Each number is 50 + 10 x the weight over its row's rms, rounded and kept within 0 to 99. Layers, rows and columns count from 0. The size before them is the row's rms in percent of the matrix's.

# layer 6 MLP up, 2304x576, rms 0.0889, rows 112-136, columns 288-431
098:34 47 35 59 55 55 63 34 61 52 39 51 58 46 42 59 46 47 48 55 53 41 47 39 38 52 45 41 39 71 37 58 55 39 63 55 53 42 39 52 49 42 41 62 50 59 60 74 44 50 63 32 63 39 48 51 42 41 39 50 50 61 63 63 63 51 47 51 34 40 47 69 64 67 62 53 36 52 42 42 53 37 39 52 51 57 52 40 53 50 52 41 48 51 41 50 59 46 58 54 74 46 58 36 48 39 60 57 24 50 40 46 59 57 42 52 38 63 52 63 31 49 50 49 65 48 55 43 46 65 55 52 57 44 49 20 36 50 78 44 63 69 50 50
092:39 61 49 40 50 49 45 52 75 43 52 54 38 48 34 57 51 50 59 62 36 56 36 55 67 57 59 46 69 63 57 61 61 24 52 38 28 52 52 38 43 44 60 57 58 63 48 39 48 51 33 49 40 56 69 30 50 55 55 48 43 52 60 66 39 56 54 49 48 47 51 44 58 44 44 37 60 54 41 45 48 64 48 58 51 54 38 53 56 48 37 42 40 51 46 54 42 24 34 52 47 51 34 41 47 45 64 40 57 48 51 60 49 44 43 59 39 48 60 44 52 67 52 55 75 52 51 72 61 45 70 42 37 71 51 48 43 49 50 60 55 63 57 40
101:35 47 53 67 52 44 64 47 49 56 60 56 39 57 46 53 39 31 67 59 45 57 61 57 42 20 44 54 44 36 68 58 47 40 49 40 42 50 56 44 63 43 51 61 65 53 43 69 58 55 37 48 41 64 70 63 39 44 47 63 50 53 36 45 42 72 30 48 50 53 48 42 41 44 72 57 62 38 66 65 46 43 49 45 43 43 61 48 55 59 44 62 57 57 38 47 64 53 50 32 38 47 70 49 48 42 71 74 43 39 40 39 53 55 43 46 45 62 64 42 48 54 54 50 52 44 49 40 48 55 46 68 44 46 57 54 54 57 40 55 38 27 48 51
099:54 60 52 45 49 43 40 45 65 54 51 49 69 43 46 58 47 48 47 36 53 44 34 59 49 53 50 38 63 60 63 54 47 53 49 60 54 43 46 36 62 38 51 51 60 50 45 65 38 61 56 38 56 55 45 56 47 50 72 52 48 49 63 52 63 32 56 36 48 55 55 46 54 51 77 56 56 60 58 59 69 44 55 46 51 52 59 55 63 53 39 40 55 31 46 45 33 50 54 41 48 60 60 51 57 51 45 47 43 53 58 50 55 53 52 28 62 51 58 66 30 56 35 37 53 30 27 57 44 26 43 55 45 39 61 50 46 54 73 65 52 52 68 53
099:46 55 50 54 46 55 45 38 41 55 28 33 44 48 45 60 43 68 40 37 40 39 56 46 65 46 60 49 58 55 60 56 49 42 31 23 62 69 52 49 52 48 68 43 52 59 40 52 56 61 45 58 60 53 65 56 51 46 34 64 41 63 36 49 38 44 58 54 54 36 65 59 61 67 63 52 62 69 56 56 51 46 43 66 54 43 34 49 36 47 22 66 31 64 69 41 46 34 45 52 63 48 62 41 40 47 52 56 57 64 44 53 40 70 43 49 77 56 49 54 58 64 36 54 43 53 66 49 50 40 39 57 34 50 52 56 56 36 57 46 42 41 61 41
100:45 46 42 48 39 50 46 59 47 63 46 60 64 51 35 59 59 43 65 45 38 61 44 46 43 35 41 67 46 51 43 39 63 61 36 30 56 46 54 38 51 35 45 45 51 69 48 75 43 60 71 56 63 35 46 56 23 70 62 37 45 60 67 48 49 44 60 56 44 39 49 63 34 57 48 48 40 34 41 45 48 54 57 54 34 52 48 65 51 48 54 46 62 48 32 39 48 52 44 64 43 65 53 50 47 52 62 65 40 48 53 56 41 40 49 61 49 51 35 56 56 47 61 38 48 51 52 54 53 44 58 45 51 46 24 53 66 59 63 49 50 58 50 45
102:35 33 46 55 45 44 44 55 56 52 52 52 50 61 38 68 51 51 47 51 52 33 37 50 48 53 41 49 70 70 58 52 61 55 39 40 56 44 34 39 46 39 33 54 50 39 56 37 53 51 45 50 45 56 64 47 53 57 32 37 45 48 45 64 46 57 58 49 42 53 48 39 59 44 56 43 46 34 49 69 39 48 60 41 76 46 58 43 43 47 66 69 33 34 36 45 37 59 30 60 58 49 57 59 44 67 51 51 62 38 35 59 64 42 48 57 49 50 48 56 40 67 51 44 47 45 55 49 56 54 57 63 69 55 30 59 49 58 39 45 59 32 25 52
096:51 58 35 49 48 53 58 40 48 59 49 56 48 43 49 55 32 57 50 73 51 51 46 41 44 60 46 17 38 45 53 52 59 49 48 58 67 58 58 66 44 58 41 54 39 56 41 64 41 45 54 78 57 48 51 59 53 66 20 55 58 55 34 39 57 16 41 55 33 47 42 42 47 54 72 64 64 67 48 57 54 54 58 67 51 61 47 33 44 52 46 63 44 38 62 61 46 53 61 64 57 51 52 30 44 47 43 61 40 44 46 39 63 48 53 54 35 62 57 56 57 59 50 56 58 37 44 49 52 49 63 65 50 51 64 56 38 55 40 68 51 64 53 57
098:38 72 49 31 45 49 60 42 50 55 52 62 49 57 48 57 49 38 55 59 75 52 35 38 45 32 42 53 50 55 39 52 53 57 40 48 44 56 39 56 47 40 45 54 55 55 58 41 37 36 57 58 47 53 38 41 46 47 52 48 48 64 50 57 57 43 56 53 60 32 44 67 50 63 54 44 52 49 54 71 51 36 55 52 53 44 47 45 56 43 45 40 65 55 45 49 57 58 46 48 55 54 35 68 53 46 50 58 50 67 42 35 30 69 57 19 68 46 46 33 65 51 53 44 42 49 32 46 61 63 26 56 41 52 61 56 37 66 49 49 48 41 28 28
102:54 60 67 50 54 24 37 68 40 40 63 47 47 46 37 50 56 55 52 30 39 45 40 51 43 74 44 35 32 45 52 56 41 62 57 46 63 39 51 51 40 42 24 46 49 37 51 41 42 53 48 49 52 48 46 52 62 70 43 53 56 49 52 46 41 38 54 56 37 48 49 40 45 64 59 47 45 36 49 45 38 57 49 50 51 53 40 46 68 64 57 74 57 59 49 44 57 51 50 34 75 60 43 38 57 68 50 41 48 55 70 30 55 60 59 33 46 58 37 41 53 49 41 44 38 39 27 57 48 50 38 64 41 34 37 73 50 52 35 55 47 31 57 69
103:34 63 32 52 49 40 61 33 48 54 35 51 50 52 49 35 59 47 61 48 57 52 52 61 52 40 42 51 40 27 39 49 40 49 45 65 49 59 50 29 72 34 60 32 36 54 62 58 26 44 48 65 65 34 50 56 63 61 42 34 48 45 51 43 42 61 65 48 47 32 54 67 67 51 61 56 39 57 49 63 46 57 58 73 64 57 42 42 44 61 53 56 51 39 54 36 57 47 46 53 55 38 57 64 58 69 56 41 36 55 44 47 43 67 42 55 41 49 41 48 38 33 32 49 48 62 48 35 42 51 41 61 59 62 49 49 49 58 64 55 28 54 45 36
110:38 35 49 45 50 62 45 50 50 38 65 45 66 59 65 42 40 70 61 62 41 61 57 48 54 45 28 33 46 60 50 52 43 48 46 54 46 43 54 52 50 56 55 49 45 44 49 38 60 52 56 51 43 27 41 59 48 46 46 48 55 45 58 32 45 39 57 53 29 71 67 49 29 38 55 71 75 69 60 49 45 64 49 61 57 36 53 44 47 51 42 48 64 50 44 51 44 60 60 62 48 45 30 47 54 55 55 61 33 48 48 57 60 29 52 49 44 50 54 43 33 50 45 48 50 44 43 53 43 44 30 40 62 46 44 64 42 58 45 49 58 57 41 51
101:50 38 63 56 53 44 34 53 35 42 65 39 58 49 56 37 47 51 44 43 46 66 46 44 38 64 64 53 51 42 42 29 49 45 38 44 42 37 46 42 37 37 53 51 44 46 45 57 62 33 50 50 38 29 52 42 59 55 66 39 42 44 31 51 46 42 47 44 52 29 52 70 67 38 50 57 57 45 27 30 48 72 48 60 58 74 54 59 39 47 48 45 70 64 55 28 61 71 41 52 37 54 61 58 49 46 42 37 42 38 34 52 39 38 41 48 57 48 42 61 58 41 68 72 50 44 48 68 49 43 57 43 62 56 63 53 52 68 44 54 48 52 54 39
103:53 53 40 52 44 48 34 49 44 58 51 70 72 57 70 50 59 43 43 45 49 44 53 40 52 43 48 57 43 45 25 43 40 43 54 38 56 53 40 57 59 61 63 42 57 52 52 61 65 38 32 53 62 50 61 59 26 56 35 57 59 36 55 54 37 62 53 54 35 48 59 48 48 56 49 36 47 50 23 51 59 49 46 49 64 36 52 51 46 46 37 57 53 44 52 43 45 46 56 51 50 43 64 58 47 55 71 57 44 76 42 50 45 44 55 34 68 33 58 68 53 57 49 38 51 27 52 36 38 47 52 43 57 54 42 51 41 44 63 41 54 37 55 50
097:56 39 45 41 49 29 61 58 39 48 49 47 50 53 62 64 59 52 54 55 41 42 41 53 67 57 55 43 60 43 44 69 69 38 59 25 54 43 78 48 51 66 55 68 55 49 47 47 55 68 55 43 43 40 26 48 50 51 37 61 29 66 50 48 40 46 64 39 40 42 39 52 54 32 53 62 41 31 42 36 50 65 44 49 71 50 37 42 57 56 61 45 58 53 47 49 53 38 67 54 37 40 48 47 49 47 45 52 43 64 46 46 47 66 44 60 45 48 67 58 64 61 31 37 54 62 47 46 39 58 29 44 50 66 40 38 65 62 72 52 42 45 62 73
121:50 73 53 35 46 37 40 56 54 48 51 54 39 45 42 65 51 75 40 58 34 49 58 70 52 50 64 71 59 51 47 56 47 48 46 48 60 48 27 40 44 55 53 42 52 54 34 56 51 59 46 55 42 39 50 32 47 70 53 50 52 51 46 49 47 47 32 63 68 57 49 43 51 43 49 42 53 59 50 58 39 30 46 48 65 42 60 68 42 47 51 40 47 63 62 63 30 44 44 54 53 38 45 54 56 45 45 56 52 53 45 56 50 53 58 56 44 45 50 44 38 61 61 49 46 47 44 52 42 58 52 48 59 47 66 46 42 43 53 32 44 43 49 59
103:41 50 47 57 60 49 33 46 52 67 55 42 45 36 38 37 57 57 45 57 43 51 66 59 55 48 32 41 44 60 56 35 28 46 58 50 35 59 43 67 34 51 48 45 35 50 61 69 37 70 53 50 40 52 35 51 39 68 51 71 50 45 52 46 57 51 50 57 48 50 79 44 60 61 44 63 50 54 55 54 40 41 45 53 77 65 45 52 39 33 57 51 46 60 43 31 59 44 61 71 47 38 55 53 53 47 56 36 56 44 70 39 43 66 50 48 33 52 68 62 47 53 52 46 65 43 44 58 52 42 38 57 47 50 52 64 63 24 54 49 40 58 44 40
096:48 30 55 54 49 72 33 40 61 66 56 61 40 28 35 60 34 64 53 43 37 60 42 36 54 46 45 59 53 40 40 68 52 57 46 47 55 58 44 58 54 44 62 38 35 73 66 42 51 49 68 45 52 58 47 57 53 44 65 51 61 53 49 52 40 55 46 56 54 29 52 56 62 44 28 43 43 54 63 42 49 44 42 35 55 63 39 49 56 45 53 45 62 44 44 54 44 54 56 61 63 51 31 52 53 65 28 67 53 37 49 59 62 54 58 47 48 47 53 49 49 65 36 49 42 32 45 72 47 34 38 47 71 43 56 39 44 55 30 67 58 46 58 42
102:52 47 71 55 58 46 58 46 46 49 41 34 53 35 46 45 39 42 63 60 67 48 58 45 56 45 44 43 61 53 50 44 58 50 47 34 57 45 34 49 63 51 59 58 56 38 55 42 46 71 64 60 47 35 41 43 38 58 39 49 32 57 43 52 63 60 36 60 48 47 47 50 44 62 53 52 39 62 33 59 56 37 56 46 54 41 29 38 30 68 39 62 66 44 49 35 67 48 46 59 60 57 55 55 43 49 51 62 45 36 29 63 49 41 46 70 51 35 46 56 71 41 39 47 62 59 66 45 41 40 53 49 68 63 49 52 50 50 36 48 50 50 59 57
096:46 45 47 64 66 57 57 58 44 57 26 65 68 41 66 83 65 37 57 47 46 50 59 40 39 45 46 49 61 53 37 50 73 42 55 46 58 22 42 65 55 50 57 50 45 59 46 65 43 43 63 61 53 47 75 45 56 41 47 37 37 41 46 32 49 46 48 57 51 48 51 49 46 53 62 58 67 46 39 52 48 57 34 58 53 70 60 59 44 55 53 53 64 46 63 47 37 45 46 51 60 55 49 40 43 40 59 57 39 46 54 39 48 68 53 48 41 67 39 47 36 49 57 33 62 42 50 42 52 63 46 50 40 62 58 39 52 48 57 61 38 42 64 57
095:33 68 36 58 50 42 50 49 63 48 40 54 70 63 48 45 48 54 54 58 49 53 62 49 46 40 44 38 29 56 66 50 61 48 43 50 42 46 43 48 58 52 62 50 48 42 41 45 52 55 57 51 53 56 41 47 48 49 57 58 47 37 54 54 43 70 57 54 48 40 58 53 64 40 41 56 68 50 49 49 50 53 49 58 57 50 78 42 49 50 48 48 42 43 49 48 36 48 44 51 57 51 55 69 53 51 31 55 40 29 53 47 46 57 37 43 58 48 24 43 59 56 50 67 48 50 71 45 61 64 69 56 51 75 52 42 55 41 49 47 48 52 40 51
093:24 40 49 41 46 54 33 49 54 47 45 62 46 56 53 56 56 67 45 52 48 65 45 53 52 57 38 61 38 66 58 45 55 57 45 53 54 60 48 38 49 60 55 51 56 52 68 57 32 50 46 50 46 43 67 38 62 57 37 58 48 52 52 60 32 54 51 47 42 68 42 29 47 55 54 46 54 44 47 50 56 50 47 58 50 57 58 48 57 59 34 56 38 37 51 57 49 61 47 51 50 47 56 56 51 65 59 45 65 74 48 61 37 44 52 32 56 32 50 45 49 41 57 49 46 67 57 34 66 67 59 64 64 60 39 49 56 55 47 56 45 51 52 36
092:39 44 48 40 24 39 51 61 55 46 48 45 43 45 67 44 34 29 38 39 36 35 57 51 29 47 37 54 53 67 40 54 61 41 54 39 50 39 64 48 52 61 43 74 50 39 52 62 42 46 44 39 62 58 47 40 59 58 47 57 58 57 53 47 38 50 63 38 35 48 40 55 57 59 54 54 55 39 60 58 56 60 46 54 60 50 44 49 45 52 51 60 32 48 43 57 44 45 63 45 44 50 35 48 54 38 58 19 42 53 42 51 56 48 52 57 55 51 43 65 42 46 51 48 47 59 47 54 35 56 46 50 50 46 30 48 44 54 54 36 54 61 50 54
101:66 42 41 43 62 35 49 43 42 31 61 40 50 49 52 42 59 48 65 56 55 57 54 50 49 29 24 53 75 56 41 43 45 47 49 44 65 46 36 58 43 50 62 52 54 49 37 56 70 47 49 36 55 36 47 56 55 59 47 48 38 47 55 41 51 46 41 33 46 53 47 43 62 33 54 45 63 60 32 56 44 33 60 61 50 39 67 46 40 62 36 47 40 55 60 43 51 58 54 51 42 65 37 51 45 55 65 65 58 34 47 43 47 62 62 48 46 58 44 66 47 73 46 38 63 54 54 59 58 54 50 41 46 53 62 55 42 36 58 51 55 56 58 54
117:42 58 63 57 44 51 46 49 42 42 51 64 49 49 43 55 37 50 60 57 57 54 45 28 57 53 39 66 51 57 52 56 46 47 57 57 51 52 66 29 30 63 45 49 61 40 48 45 46 55 48 37 55 32 50 45 51 57 43 67 65 40 48 48 42 44 48 64 53 44 40 44 65 65 39 50 44 61 49 50 56 52 58 57 41 59 63 58 37 50 50 45 55 41 44 69 65 56 59 49 67 44 52 46 56 44 51 49 57 47 30 56 62 36 43 43 46 64 57 34 52 49 41 63 56 52 23 25 49 55 55 45 52 43 40 58 52 45 53 35 44 57 45 35
# layer 6 MLP down (transposed), 2304x576, rms 0.0872, rows 112-135, columns 288-431
092:60 35 65 53 53 64 34 58 43 56 39 47 50 53 59 28 50 39 48 48 60 45 48 63 46 53 61 49 52 59 73 45 45 51 44 66 35 53 54 60 41 41 34 67 45 58 26 62 49 15 38 42 40 64 46 60 46 54 39 61 45 43 43 45 56 40 53 41 56 36 45 54 40 27 50 39 65 39 66 42 40 45 56 47 43 53 47 59 47 48 53 40 46 57 45 55 56 34 52 56 20 49 51 63 66 47 44 60 65 58 54 48 21 56 61 61 68 58 49 50 61 43 49 34 59 55 47 67 47 44 45 44 66 42 49 48 41 41 42 49 43 44 68 61
096:46 49 48 54 49 54 51 53 47 53 34 59 34 57 50 56 39 44 57 49 41 36 69 59 36 69 59 45 52 54 53 62 48 68 33 50 45 52 60 40 38 40 51 59 60 42 47 41 63 40 46 51 59 58 56 56 48 48 39 56 46 48 49 44 39 45 67 56 48 54 49 36 53 38 47 56 58 70 55 40 53 44 54 48 41 27 75 53 59 43 61 55 41 54 59 34 31 40 51 85 47 41 38 44 37 46 38 34 58 56 51 50 56 50 64 63 42 64 52 49 50 48 49 61 71 66 46 72 48 45 72 55 37 60 20 52 48 71 38 53 41 64 62 43
105:34 36 50 45 67 52 21 65 70 63 40 40 54 46 56 64 51 54 41 69 60 46 46 34 50 59 67 54 50 64 63 53 46 62 69 56 55 65 68 47 51 41 45 57 65 54 59 68 41 40 58 63 42 63 48 63 40 58 56 39 48 57 48 58 42 72 36 56 35 41 47 41 33 51 45 40 46 41 56 50 37 46 50 57 38 65 77 49 62 40 37 53 63 55 64 35 60 54 54 47 53 53 53 53 44 29 58 54 63 46 58 36 50 67 52 41 50 55 57 33 61 31 51 34 70 43 58 59 60 47 52 45 49 57 57 59 56 66 52 60 49 41 54 45
098:64 47 41 70 56 56 46 64 54 35 40 38 59 52 37 42 48 51 64 40 44 69 62 54 64 40 51 63 44 51 53 53 33 41 50 51 35 47 43 41 42 44 42 66 36 52 55 44 49 48 56 53 66 42 56 74 61 48 53 49 47 59 64 52 58 47 62 52 65 48 44 55 53 43 53 34 41 43 40 43 23 55 35 50 48 66 39 57 39 42 36 51 49 65 39 50 56 51 46 54 60 50 70 40 35 54 64 52 59 41 55 26 46 57 40 62 38 66 46 48 61 44 63 46 64 69 42 44 53 61 44 47 41 65 60 50 52 25 55 53 48 39 61 43
100:59 53 57 41 48 51 26 52 52 32 63 39 44 44 34 38 49 62 59 51 57 49 57 49 50 60 50 47 58 43 44 51 66 48 49 51 51 58 41 56 28 48 55 20 50 64 39 36 30 39 53 32 47 50 44 60 44 27 48 54 45 50 35 53 47 59 54 62 52 39 40 48 57 53 51 44 52 56 36 54 54 51 71 36 42 37 36 58 34 36 61 59 57 44 47 60 54 30 44 45 45 56 43 59 69 72 36 49 57 43 37 55 58 41 32 41 52 56 66 42 34 42 49 46 43 36 59 55 37 42 46 47 56 49 60 65 50 47 47 39 52 78 37 52
100:59 55 44 47 62 38 48 57 48 41 55 46 52 46 63 39 51 48 44 45 45 46 54 50 47 47 53 44 46 50 60 57 60 45 59 24 47 52 52 38 59 55 57 59 54 41 53 40 49 57 44 56 58 49 43 58 62 50 57 45 44 44 63 57 44 66 54 40 51 41 41 55 65 39 54 48 46 42 44 59 56 44 45 51 58 64 54 50 44 51 49 30 30 63 34 52 61 41 51 47 54 51 50 52 53 56 34 48 62 53 52 29 40 45 44 49 40 39 63 64 71 52 63 50 63 54 43 50 48 46 42 55 60 54 54 67 51 45 55 68 56 31 70 45
098:64 61 51 51 45 55 48 74 51 55 46 59 43 50 54 39 48 38 29 47 63 46 43 38 66 43 48 42 40 49 35 45 60 72 48 51 58 52 52 41 37 48 51 61 35 39 48 39 39 59 60 44 55 60 48 68 61 37 64 41 45 58 52 56 41 30 60 56 61 25 47 54 66 32 54 48 56 39 42 53 45 54 58 52 47 59 29 40 49 45 57 49 38 68 47 37 48 53 72 42 36 65 33 42 48 58 48 56 64 55 55 46 47 52 52 52 43 38 46 50 35 37 46 41 46 40 44 39 38 33 52 47 44 48 48 60 34 51 55 48 50 50 54 39
094:55 38 58 55 57 54 55 53 48 54 55 46 41 48 56 25 50 55 45 61 66 53 51 59 58 50 50 47 34 63 59 31 46 50 37 37 42 40 48 57 57 51 50 60 50 30 32 51 63 49 65 60 37 39 34 42 55 47 62 51 68 32 50 64 51 54 54 47 64 42 63 42 39 39 41 64 48 47 40 15 56 47 56 50 53 43 32 61 50 49 44 57 32 45 28 51 36 56 46 62 47 58 41 50 43 61 38 40 37 56 23 46 43 59 44 45 38 47 48 64 38 56 50 30 49 56 43 52 52 56 40 44 54 52 42 58 60 37 61 54 56 52 68 57
100:61 42 51 31 38 39 52 40 52 62 54 38 50 49 52 50 70 52 50 48 45 34 36 57 55 44 41 39 54 52 53 53 30 43 46 54 43 42 54 58 45 59 49 39 62 51 57 48 54 51 70 48 46 51 49 56 50 68 53 33 61 49 65 41 49 35 66 59 46 51 39 49 65 50 44 71 56 62 58 43 54 49 61 51 54 48 60 65 54 47 42 45 60 44 48 54 60 36 42 51 68 58 46 36 42 51 36 49 58 49 57 60 45 46 51 54 51 45 53 62 47 49 48 54 54 56 41 28 53 48 47 57 32 43 59 57 47 59 49 55 42 45 53 55
101:65 43 46 44 38 66 39 48 52 42 57 59 40 59 58 46 57 45 43 52 50 42 49 47 47 47 68 77 47 49 37 48 26 56 65 63 35 47 49 55 57 62 55 43 50 52 48 43 51 44 47 39 50 57 54 50 38 46 43 57 50 52 59 51 51 49 65 39 53 32 41 53 52 63 44 52 43 60 44 57 55 61 37 62 66 34 32 45 52 45 41 52 75 65 51 46 60 45 37 60 57 64 52 74 33 54 37 66 40 55 46 44 68 43 51 59 51 39 58 60 61 49 42 37 39 52 49 49 63 48 39 59 57 51 42 43 50 43 55 76 52 52 49 36
097:53 61 58 37 65 59 54 58 45 57 59 53 61 57 53 30 49 46 53 43 56 56 36 40 54 51 40 56 21 66 54 54 29 59 57 40 41 68 51 47 53 78 46 51 59 57 45 58 62 48 55 59 46 68 52 53 48 50 52 60 46 42 45 34 59 63 50 21 67 32 53 42 44 40 38 48 49 52 45 51 49 51 58 42 64 60 65 54 36 55 54 38 52 55 61 37 45 40 52 46 31 53 72 50 59 49 42 48 51 50 37 48 50 60 58 54 58 34 45 49 48 49 39 45 32 51 51 41 54 41 47 55 64 50 36 57 46 40 70 64 50 47 62 65
104:36 40 70 46 51 63 42 59 34 55 40 62 43 53 46 53 51 28 50 20 40 53 30 61 59 62 42 47 50 38 49 43 36 39 35 35 60 44 42 52 52 73 39 42 58 43 44 56 60 59 54 62 45 40 56 52 39 56 57 49 60 54 51 59 53 62 28 52 61 26 52 52 43 34 54 72 51 43 59 68 62 69 39 47 50 71 59 45 45 49 39 55 50 44 46 53 47 67 56 40 49 64 46 50 46 50 56 31 45 50 51 48 40 60 38 61 57 36 37 59 37 37 52 49 64 34 42 36 17 48 26 63 34 60 54 31 51 43 44 51 39 50 62 45
096:68 42 65 74 39 63 25 56 51 31 34 41 44 50 47 33 45 36 72 43 52 66 54 52 43 59 65 50 52 58 52 43 54 42 42 52 38 68 61 46 36 53 50 50 51 52 45 45 46 53 45 44 28 43 54 56 59 51 66 45 53 40 53 47 63 50 45 43 46 47 53 61 55 38 33 27 51 58 59 51 62 50 49 24 61 55 60 65 33 56 43 57 41 48 57 39 30 50 48 65 67 61 49 58 52 54 44 33 49 59 58 58 42 70 50 60 69 59 44 46 52 43 56 72 59 47 49 44 29 46 54 63 51 58 51 55 68 45 63 57 42 74 33 38
095:50 43 51 32 48 43 51 59 46 41 37 55 59 31 66 58 54 57 36 39 38 56 54 50 36 35 64 37 66 37 63 59 53 56 43 54 34 54 44 42 53 54 46 53 59 43 45 62 41 63 67 36 41 56 54 51 62 37 43 51 58 65 25 70 63 52 65 50 58 45 39 45 52 37 51 67 53 47 34 47 59 55 52 47 51 39 61 42 58 53 65 54 53 37 64 63 27 57 51 59 50 48 28 42 43 36 56 55 62 58 55 42 67 61 44 55 51 41 38 61 43 54 48 45 42 62 49 52 53 46 41 29 52 63 56 47 57 47 63 52 50 43 57 50
090:33 58 51 49 43 55 58 62 47 47 62 60 48 43 42 39 48 36 50 49 70 48 31 50 53 45 56 54 57 61 39 33 59 69 62 54 55 56 48 56 46 34 30 40 43 45 51 53 36 22 48 45 41 54 60 58 48 39 43 49 46 53 69 41 52 56 50 56 42 60 60 75 50 29 44 45 48 58 54 52 53 53 35 56 35 52 58 65 50 52 50 61 45 44 46 35 55 58 43 48 53 40 52 51 59 59 47 48 53 57 48 46 45 57 45 65 60 45 56 32 62 35 54 39 56 53 42 45 45 54 45 52 36 41 56 44 41 59 41 39 39 54 60 52
093:41 61 64 43 56 51 51 56 50 42 48 33 60 58 47 47 48 47 56 59 59 56 44 65 55 47 61 40 27 52 45 51 52 59 45 60 56 37 58 61 53 38 50 46 59 65 66 43 54 51 67 71 54 48 49 59 73 45 51 67 53 69 40 53 60 59 50 36 44 58 49 58 58 57 39 69 45 46 52 55 53 74 37 54 59 61 61 50 51 31 54 46 35 55 44 51 47 49 39 51 61 58 41 63 46 60 48 69 42 41 47 48 47 54 70 57 49 58 63 56 41 37 42 54 47 60 51 45 42 40 48 42 62 62 55 66 45 52 58 68 59 64 65 48
107:37 52 54 52 66 58 43 36 43 47 65 38 42 34 52 49 54 63 52 53 33 72 41 69 49 58 48 52 59 48 51 53 45 41 39 50 36 61 42 55 38 55 51 49 50 47 42 74 49 41 32 55 43 35 46 69 34 46 40 60 56 49 55 64 30 56 58 53 36 50 57 46 64 51 38 46 44 47 31 53 45 32 45 62 54 52 48 39 60 37 38 54 36 59 51 38 60 45 49 53 55 49 48 57 52 50 54 48 54 51 56 45 34 46 45 47 51 66 67 62 49 55 55 35 40 53 65 47 46 39 74 53 46 52 64 79 49 49 62 55 39 63 60 51
100:69 45 34 53 64 45 42 44 47 45 50 53 60 62 29 46 43 64 33 52 47 49 37 58 61 43 53 45 30 55 41 37 36 36 50 38 52 42 37 37 35 29 61 35 62 53 51 62 32 49 65 43 54 45 43 51 47 50 45 41 42 42 59 53 61 63 34 53 69 41 52 44 51 48 47 64 41 43 44 53 56 48 55 52 61 55 89 42 43 58 38 45 56 48 45 48 47 40 47 47 81 50 48 60 63 43 41 46 35 42 56 38 50 46 50 30 60 42 60 43 42 47 50 35 51 59 40 66 50 39 42 37 48 41 47 42 50 64 25 50 53 57 57 44
101:55 58 46 53 45 50 39 50 50 68 34 59 53 51 48 47 64 50 59 47 55 43 54 51 49 51 27 53 61 40 50 40 62 44 43 40 71 60 45 61 69 38 54 59 38 54 41 51 46 61 39 50 52 33 56 51 56 58 45 35 48 43 58 55 48 40 42 65 51 43 51 60 47 38 47 45 59 60 60 45 43 60 42 52 57 36 43 52 38 40 53 57 58 58 56 63 54 60 46 47 48 55 43 36 48 45 50 51 41 59 53 54 59 56 53 54 52 41 55 46 56 57 51 60 68 48 41 37 41 51 51 71 52 35 49 35 72 54 52 39 40 63 65 64
090:49 54 47 57 45 62 52 50 48 65 51 56 55 55 47 45 63 62 41 66 59 38 54 40 47 61 45 43 59 59 43 44 48 61 66 45 41 50 59 61 57 51 44 55 55 35 57 33 40 41 29 40 45 55 30 51 46 42 45 59 40 61 66 51 46 37 45 37 55 60 29 57 65 49 46 57 55 53 51 48 51 41 60 51 21 46 39 52 52 45 65 39 62 45 58 44 54 49 49 49 63 57 29 39 49 61 48 59 53 46 52 75 42 42 46 40 79 46 52 42 55 56 40 55 53 40 53 46 62 36 48 59 62 43 40 52 77 68 54 60 76 51 67 44
098:54 41 52 56 58 55 30 59 49 33 55 39 64 40 47 31 53 40 35 47 44 57 47 40 55 45 63 43 38 43 51 43 60 36 45 38 53 39 55 57 47 29 48 58 56 62 50 45 28 56 40 43 51 53 35 48 41 68 52 58 46 32 54 51 42 41 54 39 55 51 61 44 46 41 37 50 55 47 60 61 45 47 54 51 55 58 41 51 63 37 46 59 36 48 53 55 58 27 52 57 49 44 55 45 40 40 62 46 50 52 57 44 62 54 57 22 57 61 52 44 57 63 63 37 43 58 58 40 48 50 39 45 63 46 70 61 62 63 49 57 48 50 49 45
099:56 58 45 44 48 53 41 43 62 55 44 42 47 48 59 58 46 50 53 48 29 48 47 53 43 49 29 61 54 56 67 46 20 61 61 53 62 42 41 66 52 37 53 60 54 67 53 62 51 44 51 35 50 46 26 39 59 53 50 50 60 54 49 56 54 49 64 34 54 52 61 34 67 56 55 45 73 21 54 57 46 57 38 39 58 57 38 46 46 55 48 43 45 36 54 49 40 39 48 46 65 46 34 63 61 48 31 43 57 62 42 36 55 53 51 38 44 32 44 64 37 45 45 58 52 56 56 43 55 74 32 53 51 49 54 57 61 44 49 53 58 49 50 48
101:56 45 67 58 52 52 34 34 67 39 36 46 40 61 68 60 57 50 64 49 64 38 44 39 56 58 59 61 44 61 56 61 36 18 60 59 61 28 42 37 48 46 67 35 51 54 71 51 40 50 44 60 41 56 54 43 29 50 64 39 58 57 39 40 40 61 62 39 51 60 64 49 62 51 52 48 51 56 57 54 47 24 60 53 63 53 55 45 51 58 48 54 62 63 34 38 55 50 47 52 60 52 52 68 49 40 49 60 53 46 55 44 31 36 82 50 56 48 35 43 52 47 39 40 50 41 51 50 60 44 39 66 58 59 59 51 34 37 37 62 57 18 47 49
099:42 38 53 52 66 61 65 38 34 51 58 48 61 65 60 51 66 49 60 60 43 54 43 47 68 58 48 48 40 61 61 32 42 50 56 49 58 55 58 57 51 54 49 51 62 55 57 46 50 37 43 50 37 60 41 55 62 38 54 30 60 49 29 67 33 62 44 47 45 60 59 57 72 38 41 62 32 52 52 55 32 39 55 38 63 56 42 51 82 47 53 11 34 32 41 41 46 69 32 67 68 49 43 38 71 39 30 46 67 36 39 50 36 37 63 63 50 50 45 43 62 61 55 52 50 54 50 48 61 52 48 31 42 56 41 42 44 62 38 65 47 54 52 58